Weights of a small transformer language model.
Size: 16 layers, width 256, 4 heads of 64, MLP 704 SwiGLU, vocabulary 1188, 13.2M parameters.
Architecture: RMSNorm before each block, rotary positions, no biases in attention or MLP, tied embeddings.
Training: a variant of Adam for these matrices, 267M tokens, 8136 steps.
Each number is 128 + 32 x the weight over its row's rms, rounded and kept within 0 to 255. Layers, rows and columns count from 0. The size above them is the row's rms in percent of the matrix's.

# layer 5 attention query, 256x256, rms 0.0899, rows 143-167, columns 128-191
size [ 98  90  87 111 114 101  88  83  96  92  83  86  97  89  80  87  89 111 122 107  89  98 105 107 109]
[[187 130 129 128 148 165 130 144  78 116  80 105 120 100 102  56 119 116 136 139 114 108 122 134 185  64 170 104 119 175 129 134 111  74 105  99 112 123 104 105  88 151 140 138  88  95 127 121 142 130 135  80 142 104 110 109 104 121  91  78 203  89 111 201]
 [125 124  90  73 125 109  91 116 175 147 184 134 174 120 144 174 190 125 140 102 114  74  92 107 105 165 119 147 133  63 119  69 112 134 148 123 134 124 198 156 207 108 155 122 135 149 123 161 110  89 136 170 103 111 138  86 118 155 181 193  92 151 153 107]
 [182 147  57 156 145 199 109 137 154 139  94 123 148 160 144 191  65 150 141 156  94 146  80 104 148 174 117 125 152 181 142 138 166 104 156 120  96 147 151 112 112 171 157 155 112 137 127 146 165  84 166  90 157  98 143 133 143 140 123 121 115  78 127  91]
 [162  88  78 141 163 119 107 117 108 164 132  84 138 101 111  81 155 136 156 117 131 160 139 125 130 139 112 113  93 163 107 146  81 112 162 158 118  68  88 138 135 162 203 119 142  83 120  71 157 141 105 149 113 145 116 121  97 173 126 118 167 172 120 133]
 [153 146 153 168  92 179 150 167 148 127  98 187 126 162 173 166 132 153 139  93 156 185  97 148 117 120  95 132 183 168 123 118 172 137 151 158 129 165 162 108 134 116  52 119 141 166 128 156 101  83 139 129 187 133 118 128 167 115  88 107 125  70 136 142]
 [ 38 144 106 132 110 104 117 189 144 137 140  88 106 131 134  86 143 112 163 163 131 109 136 137 123 156 139 167  70 171 133 107  52 162 137 102 135  99 112 156 167 117 182 102 136 126 128 175 169 112 164  98  84 128 109  82  72 128 160 162 112 151 145 116]
 [132 116  88 101 176  81 104  73 116 174 127  98 142  75 123  99 143  71 178 168 155  89 165  83 164 129 143 127  83  72 119  91  86 115  82  84 120 115  88 125 125 197 134 120 110 114 127  92 176 203 101 151 112 144  97  97 133 175 162 135 157 142  88 139]
 [125 122  89 143 178 138 121 115  91  91 106 124 128 100 137 111 119 114 117 141  86 162 126 123 130 101 131 104 116 103 185 158 120 149 105  68 142  84 108 140 168 215 179 196  94  75 161 109 130 122 161  64  59 161 158 173  92 144  91 179 149 158 133 134]
 [ 72 126 100 140 125 158 154 191 115  99 145 194 107 122 129 113  83 116 132 178 122  69 129 117 131 171 113 161 168 166 158 153 127 122 152  50 135 164 166 178 128 105 164  68  70 152 148 120 156 118 138 135 131 121  94 149 139  79 165 120  99  83 145 144]
 [146 164 128 133 139  83 103 119  81 137 144  83 130  91  70  90 150 103 160 223 112 134 148 146 131 119 188 136 129 132 101 106 107 145 112  90 103 108 133 104  85 172 158 136 132  90 148  98 168 153  87 122 131 130 125 104 103 131 121 162 176 143 112 149]
 [163 134 175 178 158 101 108 115 128 170 207 115 108 121 169 107  79 126  76 117 161 119 127 157 142 122 201  98 115  99 124 159 115  96 141 111 155 151 153 103 139 171 114 145  83 174 156 138 150 140 106 111 112 172  72 101 134 154 186 125  89 131 159 144]
 [ 91 127 157 130  88 128 173 145 199  87 113 125 124 154 142 144 126 135 182 140  93 110 102 117 163 180  83 150 152 120 130 112 173 147 114 118 103 143 115 160 168  83 106  94 157 154 105 161  94 140 166 124 102  72 124 105 167 159 126 143 112  97 154 126]
 [127 135  39  91 163 111 115 155 105  91 152 134 108  80 103 123 106 175 134 166 132 113 155 115 111 133 145 127 107 156 110 149 102 105 149  94 128  91 141 136 109  86 170  98 117 130 173  53 161 130  98  83 127 151 109 143 128 156 142 136 170  83  80 154]
 [ 97 166 166 117 132 204 115 155  26 124  62 156 113 116 156 142 133 139 102 173  81 193 113 156 103  97  98 145 161 197 130 120 166 125 176 145 114 146 169  78 114  89 170 134 153 103 131 134 123 119 133 101 176 140 115 201 130  98 111 148 153 174 133 134]
 [132 122  81 109  79  94 123 146 160 136 137  80 111 120 124 107  95  83 182 162 148  58 145 128 105  71 178 141 141  56 136 139  85 122 167 110 104 143 174 111 169  85 135 124 128 182  98 137 162  89 177 100 161 132 165 123 113 110 171 170 130  89 122 120]
 [ 92 139 115 181 128 140 129 158  96 129 141 191  94 143 190 121 119  86 114 168 147 132 131 193  87 191 158 141 164 143 133 136 117 107 156  78 105 167 155 106 101 124 139 107  88 114 142 119 148 115 154 153 158 106  96 123 127 135 100 187 127  87 164 115]
 [134 101 157 138 145 139 134 125 171 136 158  67 112 151 178 169 165 124 128  97  91 119  93 122  92  75 165 113 113 100 160 109 163 143 115 159 124 137  94 124 163 109  77 134 160 147  73 184  85 156 191 130 115 118 151  96 152 142 110 119 109 111 138 108]
 [148  97 137 113 162 152 121 108 144 131 114  88 109 134 170 118 133 134 147 118 125  88  86  99 122 100 116 145 186  89 169  76 158 130 126 147 148 123 107 131 143 112 129 163 106 126 194 152 135  89 182 130 140  66 195 114 189 163 151 143 190 165 148 104]
 [106 147 189 136 121 119 130 203 104 137 162 174 124 138 140 143 110  97 108 103 152 114 115 148 100 106 182  79  55 173 156 132 143 114 115 130 112 134 166 152  74 131 102  86 148 129 130 107 113 124  95 111 166 175  84 181  92  78 113  96  90 102  99 111]
 [123 116 212 122  96 170 129 111 108 139 129 135 139 127 101 118  92 152 104 113 165 129 153 160 125 149 171 144  89 174 151 171 126  84 146 170  66  99 118 139  88 122 118 139 129 168 103 124 111 128  67 151 132 162 112 173 159 108 144  64 127  85 154 134]
 [133 104  79 110 161 102 163 149 102 162 117 106 126  63  95 143 202 105 173 141 120  90 114 109  81 120  71 192 165  98 121  81 139 150 128 183 117  98  98 154  99 133  84 140  84 165 175 105 173 161 122 121 110  94 162 146 166 162 148 141 124 152  91 110]
 [135 167 141 131 159 136 179 196 125 100  95  93 124 119 171 106 192 103 141  92 197 160  81 116 108 133 167 135 114 114 164  97 115 132  76 158 155 168 132 111 131 172 173 125  83 206 176 131 151  79 151  92 153 125 159 143  95 138 114 178 109 135 132 151]
 [167 135 159 156 122 141 173 116 193  92  97 122 174 150 167 117 100 170  97 116 128 151 112 123 177 137 163 113 120 178 161 133 111  81  96 128 147 161 144 110  82 134 104 125 141 117  94 137 170 101 173  99 175 159  98  47 133 105  77 112 121  81 147 179]
 [116 133 119 124 131 159 145  66 202 110 126 141 169 152 196 153  98 170 108 135 138 148 107  94 138 156 122 120 132 100 124 119 148 118 143 167 186 166 186 159 122  93  78 132 156 120 107 148 154 133 154 115 170 115 131 123  72 107 160 178 131 198 183 132]
 [176 132 166 112  98 131 102 159 137 128 165 132 102 179  97 159  46 132  90  97 145 121 124 207 125 178 145 125  49 182 111 137 173 113 159 106  80 125 141 126 129 126 112 121 161 136 125 173 125 138  78 134 119 140 134 155 155 111  99 109 100 139 165  61]]
# layer 5 attention key, 256x256, rms 0.0892, rows 143-166, columns 128-191
size [114  98  95  99  95  91  87  90 101  85  83  89 102  91  79  80  83 111 115  95 104 103  93 103]
[[112 168 151 181 155 132 154 179 166 134 109 127 137 142 141 143  89  50 104 109 102 143 145 126 100 102 171 107 145  98 143  62 187 169  60 148 143 107 122 117 106  99 151 106 142 157  99 144  86  91 129  67 151 120 147 144 147 116 135 163 103 137 179 105]
 [131 107 148 121 169 202  96 110 133 156  88 133  84 153  79  91 118 100 144 159 132  93 140 151 115 173 142 149  85 178  56 169 109 134 169  85 120 181 166  78 146 142 109  94 175 160 132  73 100 133 100 192 157 191 118 143 151 162  86 109 140 113 129 116]
 [166 154 160 147 126 127 152  91 107 147 140 171 135 127 166  99 173  94 123 150 117 128  77 169 112 158 107 111  70 129 107 163 226  91  90 137 127  95 140 126  87 173  60 133 125  94 152 137 143 176 100  94 196  24 137 116 106  63 148  80 157  73 102 136]
 [138  88 168 154 170 143 202  84 170 171  64 134 136  77 123 108 110  95 104 144 176 173 169 147 134 155 128 133 131 147 102 141 112 147 134 127 102 150 145 202 111 155 147 108 109 174 136  93 125 126 141 125 130 125 107 162 112 131 155 114 149 151 171 183]
 [145 194 126 116 133 104 101 146 102  87 145 173  94 147  94 154 129 142 131 135  70 152  83  96  94 108 160 135 111 150 114 111 184 158 102 109 128 104 107 129  78 107 127 103 187 119 114 172  94 165 158 169 180 126 125 135 181 151  90 134 102 101 138  43]
 [ 96  62 131  85 137 169 149  61  87 122 112 118 187 159 111 127 125 138 185 121 163 111 155 161 255  75 120 144 186 140 136 109  24 126 165 153 140 144 131 163 158 131 137 126  55 169 133 142 132  83 125 120  95 150  99 145 121 154 150  63 135 137 168 172]
 [157  41 136 127 155 152 143 138 171 146 114 115 166 145 168  99  80 111 115 123 192 135 149 121 144  90 107 114 143 102 166  79 131 131 162 124 100 145 154 125 127 148 173 153 133  91 137 101 104 111  89 107  95 137 139 116 130 159 132 157 142 105 149 124]
 [115 140 162  83 119  68 129 140 129 160 146 182 172  71 165 157 131 120 107 120 133 122 129 104  98 163 107 183 110  96 121 143 138 106  70 140 143 173 136 129 154 147 120  51 101  86  84 197 124 145 153 149 104 108 166 174 109  67 169  96  90 130  76 168]
 [112  91 129 170 160 156 116  66 129 113 108 100 160 188  87 125 108  98 185  98 182 109 157 166 182 113 106 101 149 118  89 101 108  53 163 102 111  95  96 128 116 156 146 131  25  78 128  47 166 179 122 148  83 101 109 144 154 129 145 128 172  73 106 112]
 [112 111 125  87 135 155 150 162 164 175 112 114 135 107 131 111 131 101 106  82 166 145 159  99 154 197 108 126 114  74 114  97 186  99 136 106 160 150 158 148 136 115 176 142 111 133  90 171 132  79 100 137  85 145 135 119 111 150 164 140 123 129 141 136]
 [130 141  96 147 154 140 112 112 102 128 165 118  61 112  92  79  96 222  97 136 187 158 157 179  84 127 111  48 146 151  97 165 140  68 185 134 122 129 149  78 122 124  86 127 108 154 109 124 106 113  81 118 153 140 145 147 127 168 152 104 125 149  50 135]
 [100 115 108 118  57  87  89 147 117  99 180 102 140 195 104 203 161 118 183 161  98 132 127 126 167 147 127 126 151 119 161 119 123 140 134  98 132 105 109 109 161 147 140 159 132  90 179 134 162 141 139 109 129 101 156 142  95  98  71  92 128 132 128  88]
 [112  69 159 139 171 204 194  76 138 157 117 152 161  88  96 111  97 116 148  81 151 102 183 131 206 130 107 126 170  90  67 107 120  96 147 110 118 146 119 132  86 155 194 126 108 135 122 126 135 155  72 167  81 122 128 146 176  50 120  85 174  76  58 127]
 [204 142 148 124 160 100  92 138 112 132 108 137 162 150 130 223 163  63 148 161  54 134 110  48 144 125 145 156 115 107 106 138 118 110  99 106 129 103  90 160  97 154  86  99 160 108  64 138 175 157 177 153 119 122  65  72 156 131 107 111 106  85 133 135]
 [179  89 128 139 119 198 134 111 114 137  95 102 178 157 144 124  75 112 147 125 213  89 142 187 208 115 135 125 139 164 102  74  48 121 157 145 130 150 119 166 131 124 176 152  73 130 130  80 133  65  76 145  93 167  87  93 128 111 106  94 117  82 161  98]
 [127  97  97  87 146 129 113 118  71 157 123 114 143 206 132 111 164 148 145  94 108 119 142 120 146 151 105  63 125  88 124 134 167  52 146  79 163 141 148 140 170 163 109 134  88 172 119  83 133 110 128 185  84  71 118 104 106 146 125 126 164 105  56  92]
 [ 97 139  99 122  89  88 101 163  96  80 151 144 102 134 154 156 177 112 101 172  59 169 128 148 103 125 145 106 132 179 132 158 112 168 130 156 131  93 119 130 157 114  88 141 155 142 121 140  64 116 138  82 163 126  95 112 118 140 145  90 113 205 150 151]
 [ 95 156 115 164 146 194  73 123  98 118 170 151  40 162  68 150 141 204 138  70 106 129  98 140  84 122  87 155 115 140 146 118 173  83 117 185 110 124 118 132 143 125 119 138 137 135 129 170 105 139 139 172 137  66 196  91 122 160 124  92 114 166 101  99]
 [120 142 112 131  87  73 137 124 132  72 153 123 150  92 143 106 130 161  55 102 124 160  98 170 122  67 107 130 138 148 169 162  62 175 132 144 133 108 133 136 133  76 144 179 113 122 164 126 140 132 184  77 171 138 128 155  59 101 134 107 137 143  68 143]
 [ 97 165  99  74 103  44 175 133 163 100 118  96 152 124 129 106  73  80 113  88 135 157  76  98 166 119 106 127 114 124 121  86 108 187  97  56 138 190 101 129 140  60 190 173  81 160  84 133 152 118 144  97 196 108 120 148  99 112  91 187 133 188 159 134]
 [221 124 166 151 175 102 149 122 129 128 100 132  89 121 130 115  86  79 129 118 141 101 167 141 101 134 134 140 106 161  42 129 110  84 153  92  89 203 146 157 188 135 125  87 197 125 103  79  70 150 141 115 153 162  98  81 162 133 120 150  72 123 110 147]
 [155  72 131  96 152 145 116 111 109 119 137 128 108 145 130 151  90  64 138 137 112 123 162 188 146 121 161 130 134 184  87 135 118 119 145  87 116 159 141 124 153 178 104 117 173 117  97  91 103 142 128 110 137 126  78 135  68 146 127 107 110 123  96 144]
 [ 73 120  96 110 113 123 157 154 173 114 126 104 121  86 139 142 139 134 148 132 142 166 126 106 136 100 126  85 164  86 189 124 173 175  93 131 136  92 130  71  46 102 156 171  76  94 131 122 171  95 156 126 154  80 191 140 162 107 171 156 161 107 137  98]
 [117 166 114 193 128 132  97 147  92  92 139 103 145 149  90 161 127 119 132 129  43 144 142 171 117 111 162 148 128  98 129  89 120  88  80 123 177  86 110 171 125 129 129 156 134 136 171 147 116 122  90 175 115 158 151 146 178 139 141 158  87 151 144  94]]